Part of a small language model's weights.
Size: 15 layers, MLP 1920 GELU.
Architecture: LayerNorm before each block, no biases in attention or MLP, attention and MLP in parallel.
Training: a variant of SOAP for these matrices, 2518 steps.
Each number is 128 + 32 x the weight over its row's rms, rounded and kept within 0 to 255. Layers, rows and columns count from 0. Numbers have three digits each. The size before them is the row's rms in percent of the matrix's.

# layer 7 attention query, 320x320, rms 0.0764, rows 59-63,123-127,186-191,250-255,314-319, columns 0-79
132:136176112084100088158101139087122123139160111114123127099104151154102110214125114148114141077112093154118199120134130129144065119094077173107147106135158126138158147104134176165131171136088118125177139126108064135115153203108165105137172140
126:134136103207152112156112078173141108129184155111009080124153131183151127136121146120105116220080130114185182155102150149137062118142123167118114155125125113136098107096124122109151146063124193116174136146089149127136079170097150168138184095
139:152163143171099080172142065162172144138116060135139109098052159112092132153223159150141122143150150094087143035137167107136107115159155075143158138130127161087125107157105118114145125245150126121178103106089068126126118079158108080125173140
126:175106067164087103135094120075161104106174094112099132124152161063135169146129196172131117132134131138066170093134109103134132143081139141107071119137093147136084171121112092205176146108114080175102146144155091141166093116054144075148099117
130:119147121142082115180114127154133116159091158108048132108158124122149088158201166099161132098142128099172092126144172112125101133088177135150216114189112079124092127087144117132184166128151125160113044117125169126114132220140115134129114099
082:126108135132103164120184087132168131125124144134168135125082117177111171089198064146143121127164119098128129158124142164138122070151035151104122121143122189117134100121117120102123119204188065152138155138182172118119136139135148126131124202
083:113080222063085134185090114122077141121124182094141141116139163155121065117103150088090125071171105171121138144148119112127123162227150113148101107137150126108077131136162141157098162107145082097135135123129134153143138156162083104105121143
077:149141124159059167121119173146133175091133113141185121155124167182160148107116212189167121153183118153093143151184108186110194115197061125126104115179110191090179150131103151211117104096133135103129129089151173127132118093127105128144105128
079:169067203145099171173153068117152125105103128160126148181173161176144106137127114109159120123154136172170116079141111107136142125164124109111079177128153095097107156146122193105124150110103064151076087129127115114121111132147125097129100161
080:137158158097149133094174124137126149085179143121159112097135064135121135122137144178190157118042139185156060154140132107110105141147113110176124130111166082132132089098121184100121130156124176173121139168064168140092114105180098146143162146
077:110149145121150167130126084070130107158058205112140131145142120162095137089147106160130178077134090124107185105138171082144149148118143112109140124096173177133084145085128139123149125108040144104123153108140114140145126105129149127135204152
084:142086138151218149162047094142078113150172163138152126133110108159112138160086044068114111100136114084157137117089080117098102161134178140100099145146160163146087164142130164139134119127150084147133128129179149118124161140151142129151157164
079:098163131169122074181155153145116149165124174164088098120126130117164123144088115091110141113147105136137143189087072168122110091151131166116102143117144081128127141131120126120102095114205101080204156067068104126110153127133117110137163188
088:185156081172097057163143149130114139153092110140131103124091130084165161140130189188058115113160149137151145063136179156128195151203131164115220156108122101135069096154142102081128146116103111140131120110076103147120131044179107132162135105
088:155141143158127143118131057118158123127163163097171131121169157170147192117108138179187143197162122185089105102136147105073189102135099121118159053111093122103132159094126138161139089105116085088113126124135115134171172105139130109129122155
095:169130075072164109130138097202132106142144150125130099156115144210153109142138121148132160141076129150135087197106110146135134137109218120121105172130121116160162137100106093136093171131084201148147148178117149141094127102085117118152154087
096:150189148091023072112157113097111119112204162149089115130151125107123199110159116172167108086052123168150118121157102117128136185149182101145143133125165145102062117135124111106104185097167180098146158103124152148124178102133135170117102062
092:135137111166168125106139146146111112142108106162115159136092140141118128129181104083110103158093124136199119114156089192126142136090130133120132127155147121157104125124131123151165078145151113087194137096143153127118068155143142127120104163
084:118143118075187085094060212149159179174139179165061112112147164135116138163115124128066113178149108115150108111115055124116092106137084086059101147108082177117118160100124120151111119122131148148070183116132184123134168227100082156116163173
086:152087119106107149072097137115117141133127205112170146169104139120101135113105116122181099154152098124145137135142137205120149170173081133110078125135099151151129125152154105092079093072129136092056038150094208118127108105126109148133101171
113:105165174128128031137132121141162132102214162135161111153146145114139116140206122127116113096126149121114131139118082138144141081131165139068112113118125074155130145141098104147044145128120132097068179114136112148146193076100099129129089093
095:107126141078139123090150106094120108137031160115171156141085159136125195139171140074134153170079105109106156150139101088146185060188055095132122171100180089154167120159147106059052139174107101096111181115184155139106168076143116134162140126
088:161163126060148083162087091155142159139041050144203094115085062067104121153099129110144100169174107140107195124115163162109126146086097109084161145097138097067152125148124160051117088158162144121203073108157114133075077085138156111120116194
109:119142135134190187135156108126137124089137161106148155157137209199115114092062099084089144099069106106150164115104149118122122141129089085103101121138175176172141129127125158147144108095097110151087125129210137089130131143143128094169159214
110:095167120128104106103093131207146102124069130132054112103091182103116151133154141149101125055122127142128123152107159157123062126175129133084139141143102119133147117137142098150158137128158116139165117150150063137130162113085140073123150124
096:165128132157073111176093163148157141120206191120116141087145108170142117165155170193151129171158153089104072151118112094124148158074129136112148093098115110112145122131095185173155125154137185097038126134113169127121107102130124131097155170
105:157083121117179142135115102155170142118139117145180103139106126151154114136160179180145123155114136188113121127150105059108175110082134170050126114120133164098157111109150127144113145095136079121124132091053118129091134121148115139118065170
092:100101080117173093148113043132145122097174121126103111132128104125112150113174191134151122162122138089165154084106122136103086143091110167092146194096121124192066112102185133111154110124140108121193146178127157123078239130134146185148194144
# layer 7 attention key, 64x320, rms 0.0631, rows 58-63, columns 0-79
097:115060168119160160107122155101086132167077121112130168130167118100150075149126191046139129163168132146133158116090162210094109125125106121122105129164054174121116139158103076062199122126145114167112136111100102100153094168103119120126174116
103:143158097129139093139120148139157136091128096098083138084110151111125086178141110072135100106158092123046119141152145108115107078167116142086182115094135063125144141106095159044100149134129170126159145134046120110107136158087159142107197141
099:127149122192107147082148075132093076110104092110053091140136163195127135097093120123131115212127128120196133127118104144142044134103102159157153151098183111156155101161165110070191136100128145083148070085134130124100077225105134161143137123
098:179187165150121114125172077146168105168082084156090128111067110129090148141174116168126098112144130101110144050154134100131164134141169096155131109088146109104149122200120135093157107203167095143155149146127061094131158047151100136080174152
104:147109094153093131154177090105177070134136116123113159126145136107108100142100151160070143090100121125043168069119142150158099161125124148145088093134127139120068181116127105117141117129083177128083182133147097151149065081072134094137149083
103:079118139199054087145117106135144086137108118141081164096168120085133160103174150111164112143162122132177105119158173104132138102116157118141156116177113067111116133091114141191139152094163099137122092116080113137163119119135181149106103095
# layer 7 attention value, 64x320, rms 0.0718, rows 0-7, columns 0-79
110:136156159078093174093120129158125112131097093128106137110096076177086100123157176132186119161116138110163148094128153134131052154142141052111121131129194140107133105117134169085058149145149095133132137143121146122113191114101110104121146122
097:088075134224100156193139122094111117135084079105104186109087159196096153129189152100150134183143128145136147123098140102138085146119099089158172099123147226141034155100109163170118115099121121103085068085106149130158135101107106105139178116
102:146163130124095142118129162068113141137195108123159162123157078112148171159117126080151134136112124149148170108145135106135128152101127082120098148131097166181142165182131136128105150058149135192146131179096108128119122145146174117164129167
091:079154094094200099140177080100106156142102104117151119119109147109085129081082136066101140116090126127174160117165163100132098121105086138135098164175133180186105131136108164165159097133171133153075112077159098126111097154175135145154140196
099:127133158070152063144109123140133130106144161139168152108129149181143073105106098189051113138074119132063026093143164099133156134108153070160158105137137130199179135149151116078092150148115171141174134157147101142113165132152111113119228128
099:139095173082139144085114162070191139126204223119160087130109113143161154133135115156125145162172142146102132129140147136144061139103142118118082157104136140157163111156113161122129121092158145092156154139160118135143141095121153165146096079
104:145188077200138120143180071157119111112108094107105143105149148132127124166136143107066122143111154111100179110150156127135068066121107127131122054110180109122122121137109142126085139132137116122138083132131168114137096124068127141116128160
104:169176075105171110136123135113125159111162236135193132140113193150124133093137130204143128110188164089091118115113112170150180154117112139127147137112198114165154093102110129123125094103121173122129167170073108110137105127122122149132119171
# layer 7 attention output (transposed), 320x320, rms 0.101, rows 0-7,64-71,128-135,192-199,256-262, columns 0-79
121:111081111136155099135167155134127125126167178123162125182146171121152121113121150085100110119148147177121119182133040120134217120129117211135112113124084058128126198135142061116196113073089080149120081094148157110189092144164158152137117145
101:121151154083153169083078170169145176155157152185132090168156076097165116188126105125119150113150081087142122154132100176125122150132148107099098148118089147112137087105125135107135105207158172146171128127136112071090134163126123152122114172
114:145127146109074094144148106152089132109124071134096102107113109136132131106172122194129133060124168095114083120083142162160109065160093130146163112118159075065132057092139148145098086172091154050122086095160104143103166143100083158114139122
103:179185146111081159160064186147137148089147150135162144109128103177132150154168096167118136136110144158129143136107132110134184167095109140136147083101075102138194122100146152161090095145067130122172126175139120090113158123127115157143107095
107:198149069121146223131074122133097166128151134146151043136077087124119183123121120089140130094179077172166149196174100155145127084148114220084088122121089090123080113066096138164147150128116112080113110155100163114112119101116123200128130159
100:126132101114149121172115142141091157138102109134119151142177132147155137161149178126138092135153124149102150086174136106157170084127160156154123129132129153111095111103085071113147173146133112112100093114068126088135093142144124094181152142
116:116049131102183116153123167106117157156110147109153121183136107094147081173118095108152148111121075149171070160101111114098173156179118115084123211142098129144088155109193142080175126150137122133127110110176155164133184137205165104151149128
118:066113152131155116116126143159101106142119090120075124226126110064158096136115090037123114107113121133106103139182170099095139127139151137156138166104026126059127102160170141144115115155097117110141104088158173155125164112171123134123109121
094:143157148185122141092135081085179126225122135085130110131143121127113089121168138179158181154152209143181106091114147151172106171106166128159117144083162139156125097127082108125133117177161138127127165109120155155137138125124130100095185140
116:143111154159119099136130072148133136116110092077140131106114120099084113139075118148118163132093163125144132126107188060091072128115076104099113131143164107169137150135171133068191125102100079070081158067173129122070136144157127146153144129
099:150097104160195141162179143130110127110130176156079143177163184117152113147134112092165116176091131131172141122112170058090114158104134113138123188127074155180108153191182066146209150117206102195140087138103122130138045107108133077163131152
093:143097110145133112108143095168160116143123091187152130084104132094128166172109147138132076172119080086093098140060081177134085077118104075077131184166151121154078137120083087173125109090130100140097127140129207122132137155140153104154115152
103:093125108072079086171152141146148089162086147153078123110088161116133125152156108147125136134103101125019116141127188114086179194124192064223165137111148167116171092162129125100096171105149162177158138162094162151116116120115118072143131124
097:157169143128110115108116129150184126135139119116169148128106173147126150116147143183088169116119181129118081161148075131140121139141112084125149090141169119129146123102113145163135092157105173184126161180130143127181211121064085132134171075
102:131135156154110153143142103137127124179095185118132110116132126132136149058139092146119032121053180126096111153155127147173079130115162080126122099086128128104185168177053122131152093091072171167142144105125098092084114162054105127137078189
107:144123114067082101138167181116125165147153162151148176051082167144065181158120108127112093079140140159061110117133098151142155121135170116122092108151200112185112115104034141130147126080100135151106131178116123147113074090108097130143136154
099:084113109087109120128140149115098117134138095151143152125037103104135139119163145118112133083130078097143143111092125113104043114148130091095102124142098143075153098139174185148121119163143121157114172102152103205123179113161117114103088123
095:126124105148146155119144125112149117070085157091083150131190114137116142106109202134157174114165155195179083074122169140152111070112090190115196095132151087126107102144131130138140147144179106129142167102102098197203142151080165100120095090
104:087130074134122150110162181096175089118125176089080112140107121179146124136076185185044155194113115200185101136121102169145175093068149162138094063117081159121181107111095114089131180084146135143098163113086139150160191127132150117103174082
095:129143152096145202116130107115102136167141084105140064164057175167164093182102159174126162137144174153177119109112130161103118130148124174132119114097110122097116090119183142056097113104161137118142118104104091142096141156110160141159121145
105:082124137192096100118112159122180084109142156153116160100179135110135105143088128079157103153090129112079180153130120080131126127126214118161146156125138091116138164167067141106137112149110115107155195128126164145088137166179085117129189152
093:126155137110129162102133173143104125116181050121131097151139133143101114136091100092141126118163144129059114161102092178167189100121144122086111141130153101166127162133119038148141068115111139130146091127084180083147167104096130138136076141
095:103129148074100103085110131142102095090125139109108164142156146107084155104120116138107130169196125088055188085136112097073135126106214152203171115120118071121107075090082079122099144114098147061115180191128100105099114074146091158121152090
095:089172125164119170125145103134100118139113128107147119079082095187157120165129083145101111139109087142140197102097097151118129120086128143134153102153098191145161095099097077146126098186203100117092118162157117109177176155079125147152159115
104:127150142134137140100146162155124110098108146178109120154096112133131186099149123163088147187073054104097110098135140104120085158148122089108191131131207195119107058136151131130070119145134155110117120154153097156083138164115117121080160076
110:105095159149107108177150125113103083100142093077135125111118187156157125134142145123125108093199160200106148116155169141129146117163128187174147091139192149134105149129147098148060130087077145115087119119124129174180171078120112095157130112
104:123192157120158135129076151128125122140166131220176110120089120105119141160128149139197133203143076198116141122201148089102092131084174093099121129111143135143080165182121114124117115120151087155105197147075185099145104150063163168171127111
100:123128092041180144162204112136100106145150113142126133101129072105118146102138105075067131092127117093215111115129125119165154147152095134123100113170155135091115114119123121094152170152174110156099116095152115161139083102174135180130111160
099:108136209157159083082146151090102124081143186091120174136172112159112093141084107129073070123096193084138125118094130088137183119116121133132121112136144120157147132137155134072151057071116107148114087119155094116148155116145141107130171083
102:080176194131121109161157156101125151110128164142121047153106094066137112105121134115135144149126101153139089127063154124145087166102086135098162135114146102148125137189145133179115112151095134070131163082194145140119124172102166116172107088
106:117127138166156145093168068107151162103129129079128121062125163248165192087144123127123111149145137138131133108107125154103077153097111145199125072138152117091104147179118093176131071090159083114146055148112088146164065143095115121110088113
104:160110116111118076159163132144102181129134130196199117118157078096103135102093151162153162110114095084091115151026122131131098121175127099085111110089229077123108186110114211129141139120125154133135164147090118102132131160155135173136153157
093:121075136088169173184082112149135143129102086138106122089147077106084066122097109097140140058102130132107137120063154144123098124147181148118111132136087169103168146104144092125145180083174174086140121146071143132053127065088066068077091175
081:211136140105113085146140145152075083200141079172143149161116113134128172063132139122090131192119135104079091145137073113120200121167089118139149198132123076074137132079087185102116100135070048168157084175125146158169105101162175154075130074
075:188155190104146143132098096127182103140189096047127150051141119134040075109083139140144103121153132125185091173096141125135150125153181169120069121156154127159139178092089115143090094122125126132118124097174142094107124148135079107114110134
095:133203137131108098137099118106134146138128098093120162093145172103065108105104184054156151134121111144139095150124150100092098173119158083113141157070101092141129178177145148076169197127095073135194140121110099066147107123157121101146145127
099:157148110079131098129132107151128138165089132133166201091131077133142160115133155185104175108086120127191103079105123113157101113111105084091086168117163138194112156105169134133122094154134072166173102127178074074156170133117139100120093148
095:156081063160154114163132104126112145103152100153097114151117112076136171117112063132157109131102135111159166135166125134083138163145121189108138141099087097099103131131161153106122195121134097145171120107117102146073071125164190218095131166
087:117167099152094128111161155144154126149114074157118181129071149139113114094102197085128168126125164107101133128141148173191061082133060107096075130144137164136154069109125142169068176175144178115059149128092146163154169112115169156093145155